From a checkpoint of a small transformer trained on Wikipedia.
Size: 6 heads of 32 (3 for keys and values), MLP 320 SwiGLU, 2.12M parameters.
Architecture: RMSNorm before each block, rotary positions, tied embeddings, normalized queries and keys.
Each number is 128 + 24 x the weight over its row's rms, rounded and kept within 0 to 255. Layers, rows and columns count from 0. Numbers have three digits each. The size before them is the row's rms in percent of the matrix's.

# gate: layer 3 MLP gate, 320x128, rms 0.115, rows 144-160, columns 0-127
# up: layer 3 MLP up, 320x128, rms 0.111, rows 144-159, columns 0-127
# down: layer 3 MLP down (transposed), 320x128, rms 0.102, rows 144-159, columns 0-127
gate144 099:148135137108133116161132176113131127103162124145151145122151140160140152127161140115130166153126189131101126142128113136145136119107062101162112105138154157133111092099138086129123130126116084083166133186137147162152129137142134109116123137114119132115058137116167146121148152121118105159111104082146149150123134101131126120151103094116151158113065102148101149101129114138136176117109
up144 105:155160136137137117127133142102130152117160088161145119143112143135109095152120169139122107107102131089134113141154130140143098123148106140120136177081102129149135154129166131107100132104105116128118110111115149159143137148091097136124110077187174170128094098110121094102111153164158103100127150120090124139134111159146148144081123128146084092153103156170141121107104131063122118132137
down144 104:099104125127154139139093091105130081106123160154119083144114133106113151130168118126147100141132094136131093132134133152147159092098159143168115105098118137126093099104149120120115129125151118142145184107118123124116173100164068113123161123147093090126109155103153150134107124105091130129148144105179141143129133127104146053151126140125122144132166087113151112084128134118153137163117
gate145 092:108163106127120127094137130118175097106148105101060110148106121128108177109136126071107073143124105143118096117130120167144131113109151157132106118157120113143094135070104129129140088097108129163160178106102143128109129159138095121126095114133152123113082150132142159121124081129105157155128141108134141131155111144115150140122137181135114150140126171118136128119095125145124084149163
up145 095:129135169197120140076109100159115141146119116101157096141135081144114178152111088153126133142151102136153108120148091150164145115137122131054120077110141110100143091121138116134136154081114116117134152138121126136132143151123127143131174117134118090116153130158131094138178141156123113119137111063119138129167163133134116098129119129100146127134155142105119134147099114153147084113143
down145 094:186111159167114152102122180160094150131139133113109125095121122164151114134113106132139133133126167114135183155103146103073138126101099148114092154147143120118125104137144103144136150131123098093095122100140167149104096125129171086141157120101126147102142159129116097155136143134140157158115138134131099127131126102096142133151129122131159112144123077144110113115130135117118093217099
gate146 101:131142127104129133130130098145124096145172074106143133181130127170141107163185117131117176138151134082156110126157143142115164171156103154130127106103154101178115139128114087113094183115118112114130144116115137144119105141133124128129122105118152130180115100130112118105130115125144153084106176136092132115134116103185169152180139117108080142142161127124146113131114123113135119120142
up146 102:108101145124110105137113096141158132108080118160097103094130128086105154167147147113139154126137132144089157152148145171116111082139117124173128069116171140129117114137112161122121154155140133139126110091136101089138105128121125143088131146109146139126130129128177125086138104178119097118134138122125100091104103087153079112117115118105116101109145153134127139104172126177165142097160
down146 102:181122139151143102154107160085167128114125141133115089111127113083138156157132117090169104111125133167127112129075121139158143101105131167165136129126122133112127132143129156131125102131131138110119134124100072124165122076148110120113136166152106095109066147145172142113130146166085071171117105105111149141131100122098077115140097151121131125143129154116139164133115131147124131144112
gate147 099:125099086124137122137168127100119106104113176100114113136135105106103131099124123129115063089144119102114098132131129134169058142074107118153135127121140137155142112138112146134076088154146138117121125129174154147133132132102125086161140148162103172150074096096129172119168115125108129116131139108118133121164153138064119135096156162119116115126147135108154136126121113128152125141109
up147 101:148156126137146168122145174102129146163157120127167124132095127171107104115172088131120142111134164130104121145130126123092160090120109129125133139124185120100141143112128144155096147168161098129117125139077098150149120139106153155123116112098140094112137169121156104123139130132171110103146069140117128142068136179153092136140125161112101145092128091119089141113145119126155097126134
down147 105:132126112113142137102148147113107184117102067147135143184106125147151122154158142182148121153104123130110126119111129169143130129138113119116110099109097103122171109109139146102147143102130129153161143112144137124095113078097144069137077126157116139139134123127109095101173141108095115182126126104092142130119136114135122175093106106150115138147125108074141134150143105147162086124144
gate148 104:125144161143098110122131131159160146139113150118144148153098057142140120156142090119154159146081129142123119123147111152105144079120146101111103086107102146137118064101154101128165122181134097142108130116143140157112110152080139160145145107115124104109146171093155183109127150120115183163106153146107120123096141105123127111122109148122139114102151146103146132135111093146149110129144
up148 101:108105157100159096093144088109144094090142111156150127169137113122148151113135130135113173130116153121138119134158123139136136116121130092082165113115092108125168159117142098162106066120151145147126075109136160116147094150152117130102119108098117119144140153134158141127131164145131125169159117159147123138104138161173135097166118170138117170158116101142135100168149106105095124163142
down148 101:071096134153125105083112082141131165142135121133128134113080172110107121140103129149154117160090103141121130113111123081106140158124147124125121077116078146132155117143114147122121148148118153107108092116126145131149089134118127105140143116138108131103155114134142181162132118153111151145073149111068104092109145153145157099095111136092132125161137112100190105127133092138119116106140
gate149 097:106120122109114124130122121133154113130104109098107111135118114156093146139092117118134103146141125087113120127171092146110152147096111108161163143162161139141151143162099117111119099142118109140141097101085148165093061092103150140156106133080141085140093138114125118162167149117117127152138126103098162163113102132105074127165152145125117162146129124134164112097096117083149118140163
up149 093:106134111129159159082157144133126116076122137101112144135102082106132126127114155154121154127129155086135141134124145111143124150098108122104148099122088079139147151144119152153162118189127127161133064155146153135149115193143116124172112128097119100155122113160129111127144082144098085136125131117113149163136131130167106112164167112157103161128113126126097142144151162134091116128118
down149 098:097141092133103184118126136122089136138150126144137122168134130132083129146140154126126128100170143112099125181125143110172140187095163127104143117160091097123198159096152159135124154161161076157160117143155124105142105150141128131105114135106154132134129140137111129110169105142161076134152116126103145113160101097139146123164153145121088167137152130141149117119134133127138124112123
gate150 090:145111135120115152160141162092108136139110088149131147148114136155126090128141126126137142093130103159126179112149103135103139140169158161147142124167152122178086109141127137151081105098148132109123103105132166131160103117135169111187121128171080130112124115139157110088128159136131111081114132133118114147121138143069146141156119121164121123152102095146151146137092073109152133140106
up150 093:135144134136110103135162119173103142107163109112128138117140138124135134182134110150091116156143125127111117131142105152161094101085095144099114111091119157112153140149105087094170103138121135130119172139089087124123134147165125142119140097114147164152099163140105125160083079155125173150122093094131148128172147113179133138130151164127140125127133117133108155100130174120077116116148
down150 092:130150128150113100109143124158108110110106102154154150113126112167148135115125143110127122125113128136105135153149088167158144136123121116130137087108118099128092146119114112159162116173154166101109115128062099154154133159126141124146137143172134123159123177135134173179110161135130108131165110112091153114156170068126140167092113119137096125124148137079133103097152091131099142095131
gate151 092:134165117111133095139117156110125120101135134153145139111077146130120128138164169149093113150130131122106168141102138109121143115123103122121037115109141179158100109094154138112079127102115130164193118089160124138090120112152108149147107160109108111147136150136133191152126122139118145124138115138129098101141132125109153116130166128151109137173093099110141091133095130160128145123108
up151 093:124135134151160121161151197059143125108074092118089137159124140142144116101123122124120149105073129115109096145135131132116127077118102141096143122128148116123110137151152116156140180118133155132138110116093105134092104127117135117115109110124143103115082103102120107140133133141098088159133121162114091082159136146099126123113144153101129114161129131155132141100130153096088072111164
down151 093:124116129080108128162129146140120128125173123152105117118090157090135133099090156119076113107114141147143115129135145099147146113105152082135079101133121128121115106143134132159115104125181143139143146115130107134111124136109150133150123136133114100141101128089141156108112130123163146110146143141090198162087100161123126144180168116137141092175183078113144104101100123140110137107151
gate152 103:135174170113128140092150149100145155138141169105110127118137167119120121093130144152078095104161136159147153139102138131135126165133130127135122114083139177189105109096102085111131138121154142119148104080117127153108092125138163143157073133166128122083121135124117147172128166152092123142135151122145137135151138163113113146084165117154130103149117086128129123142113119119165108155116
up152 100:148120105120162167132126123145120174112124113121099136167132115110120132110157120103139126097109101135128097119081184165121095142089131088143131118143109090100126113114140131132110104173104108128070184132109162124115148137166143110128152102142158123101143117166116116140111069122144120091145158133094118091066097113171111134137125129134109145146177124123108123110124162133123170125134
down152 104:128089063126144128146116130135094148105106136129134123125103101164153129170087109138190170097146113156125148147155116093100116152146118153112098127160148094158122145087134105128149145171155141159097099148156138101133121082121145097135097137114141124165120122090126099153137117117137172102121115154161115093143146149161135115173119165139121115152138163105149090127117136120106151098134
gate153 107:171141117116149099102180120129155133112088133172127134120091131130139135093111114131111119147125154130101110178108111109121140148147191130126155161135136126118121119068070136129126138140161176099156142130108123149111125109121153131152123161106109079154096096101152179100131169121114118110152105133091110138099127138129149120154157098113157118185117118113135097093118113125172120119126
up153 107:110139105112108129157148129136138151171132138115152117132136113137127139124103142177138133142106173066153165162091136116107187103084133139125108102144095144140153117115148168134127138107135087131118127190108119123116162127160155100117161089106085145146161096118118138119114116108127098158135135134167166165133102112112159155106096145128098164095142123109117123151123101170130125167098
down153 110:112187137132133167158118184155130186113121130108128119153145102136115083168106082133158097091126116133134148116186163175115096102132099132127114130133119162159146093125156126140114131158165121135121128098100121092110131107154092128139132120122147171103151124089144147089139144118112150154109106149108132130131077130131113160121133179126091140159111145156124153148110117158108110137141
gate154 102:149151132150091110125130167076127154178121140145153141115102153174145118131176144120141124126124143146127116153131122154125124131123101108114128123141117112114129097123117110126118095115100122132098098144132137136159163114169120136084145102196168084146137131155124141078155116109130087162187110188102149152106160138097118088157153149133143162125159123132108166140115100160136127118141
up154 102:128141116112147169115086134113163117119142120083110099134134131059137162179151127143109156139122092094176159124126137101145128120101126148145143112131151133107121103140128150125176101138128123099163154117101125118170091143100174121148118133173127100159141107129133133117114101174122098091132145156178097115137122094118105164143169108076093111131156130141151112123123104132134148145159
down154 096:139158108136128098143132153096101138153130150140108163116132117166141084139132140103134135132154146157155109158092136156145168142114113142100137131114102083114144125143113117134121169121142127111090119164171135170095154150131115119112142100110159178169147127107168150151156081090113115144113125142018155153116119123131138139123115134137129147097130134102171149138109112125143132152107
gate155 102:122098112165155137151142113173104103081101110102076108136109123140127143123115094123166148167161173104147176125119122166145141166110126152111131136132164118152121127114104108101112134117096148127094127076137091132155136123104140101135153078141125113139112124135133142140098146147106145114094124114131107135134155138063104158149079110186147129122140127096094146160122142115146087112147
up155 109:105130076157133130149132090121139114096131114113139135155115127175133125113132113114127134150129122136136140157111099117133113125094176145143119153151087064151124116144128112117134086128133135145108120158131115159079139134161147174137152106118133096099148115078165132101145134131103132100115139095138078130123109143128140081138113125171123191130069163073159109110108145161114096125119
down155 109:124141152149090166096098152132137115139096148142109112108142084128098141092134116107155142165143122134178139119102094147131119135115125153093165159128181166123127131105160128098091128113194159123125135107078110139152134127144124145131158116150159141137102157149089137111088116128172176143145138124120165097126139158100173134108097104133142114145165093137116129148108087128124118128164
gate156 105:125100135117155107186156160119092099097099113064136119121109123165121112111139116110120087136113126159134143164146116151129127149098137144170114122108161173159127126118099154114104109163147156082140172121122120143110134157090174075147114151130112126147121149119168172131127151126148145100125142136118090125147132104142130144123150123133088108170115082066148120144138103105109125127123
up156 108:144101149158140091176145109124142105119148162124124126122131114140133093133118116159112086166107173150145161124123157144121144143105156076173073133087154107129146149149141161117121122152151157098118116088125111098145119110106152106114102134151180136161118132140150126125118107129152116096125135153142077125145127117171107136137128112088081089121132089135120156141118134093183136138174
down156 101:126146150129108161080130131118140115093154125153124124151161132058142124113160131154117139116082118095118127124111144118099148081127137124118134120126125106132161195150151132114140159087108099144120102121147100101170143113137132181114102126080180110118163101144101119103122105133088117136136138109169128137126092132156110116103139127086140154100138101147151122121138161104114131181172
gate157 100:100101122135170133079116136131160097088121123130120120156168096153113124168126102114098112169153153131113083108143127170106122149163141134099132114209134141178117132126099131114127136145183131105153147135117110126134121159176143125100131102094093082135136173136130176127136141123094092151128129140116098126117134123139128137119125185158106131110149121090113097108129121140149136128158
up157 100:137107132177158171131152147115144124148169140137103108113117131134167156154128130141141173109175096162150125072146157116150108128150139105137099118126156144098146096113113084159123063141096108133130113110125162136103115154107158096105112118141112172135137162125113128111132112112123146124121079173129144110159134139154170111153114118122151163131120073149092144143142121123083140153152
down157 103:133147160082144087130120186096136153095151107112130123140111148130189162106106114102114108135103102109102142071154134133162131114127095143118134114128138109142092105110114135181111110113141136176106152111109127129143122147187136124100160147117097132171138152120148137136083089122158141083123134165148149117125152132087126153105133096161135126114106150112140112137124149129074126094113
gate158 103:130104117141147107142173150133118108132105154124156136143146137147128157130123134117172163147134093144102098158108065134161123091128128125092136122092090094110125143098115090120075115144121147186100103129155109136102115165080160092137163087136113146165085131101109194102127129123164139111130112148107140138112114116143140158122147129098126107146120131095134118148104143156143087138153
up158 103:143109136102124106104125129160122132112103114136101152150140130138159108174171151176146100152085137124153109111101135105133109201135166102115138097164123145134117150117094120119117116120109145139121106109151149067116092119135139138124124087131129080120151126148098138138135152127153158139164139152102192165144138106145138138157110164138180112117104165158125102134167086117135110121105
down158 106:118098111170107163074135141126145131145125133162130103144096128146123121158120133134166157147153137128140145094153122066122122142132159117165124106165178137118083132119106136152100134139083104097135096060119101149103152135110112097098105103103144108120098098152121111135126142094105157145139149152137154125165131100125136154153111152149081100096118139123100104080149147126123124097095
gate159 102:134123124127098099168146165154099120143104125131124132127132146114147155185140126126124131131131098144101128095179131141126163136176117150133111106100124194092128158115093135129148102134163164122163170098109121149098083098070122102149132106141121151103115136122137100164118106118144130097132142113127124176148128120102151090102135118120092149142115116133143128152078144080117100117077
up159 100:133104124111111121140130131188157115105129104157087114129068128116146104110076125141102154100127131153143119140096127121107123137097105146158091140138153132132093180122123141132121116136099162145071111144080117153075113183112155133123159146104107108146108131106135140097130112097142141127115130098140149106133129133136147177108145163124125116128115165130101089072149076137108116148147
down159 105:138141112111158071127162138103143114131148131112129111149127136135105109124160122124141122102138141109096127122129122136163113152183095136119075158124117150155121138134146141122128094125105154136194130132101117130072152112120068135111174152118078113101124133108121067123079130128109130157149097116109131120119093141147172099166111126119125169148179151090126084103114121113141119130121
gate160 097:106102118139103087120131138123144129076105129090130133083135094158170101125117158137140113141093130114108130136130149162155093131172113150095125122171116114148097163108135117129113161145109131127148122163123139123131079138108133081116063139122155186173166175132131156130163153127160132129150143114112129170115116102078156103119138138132118125117114143116130116140102149162088119125083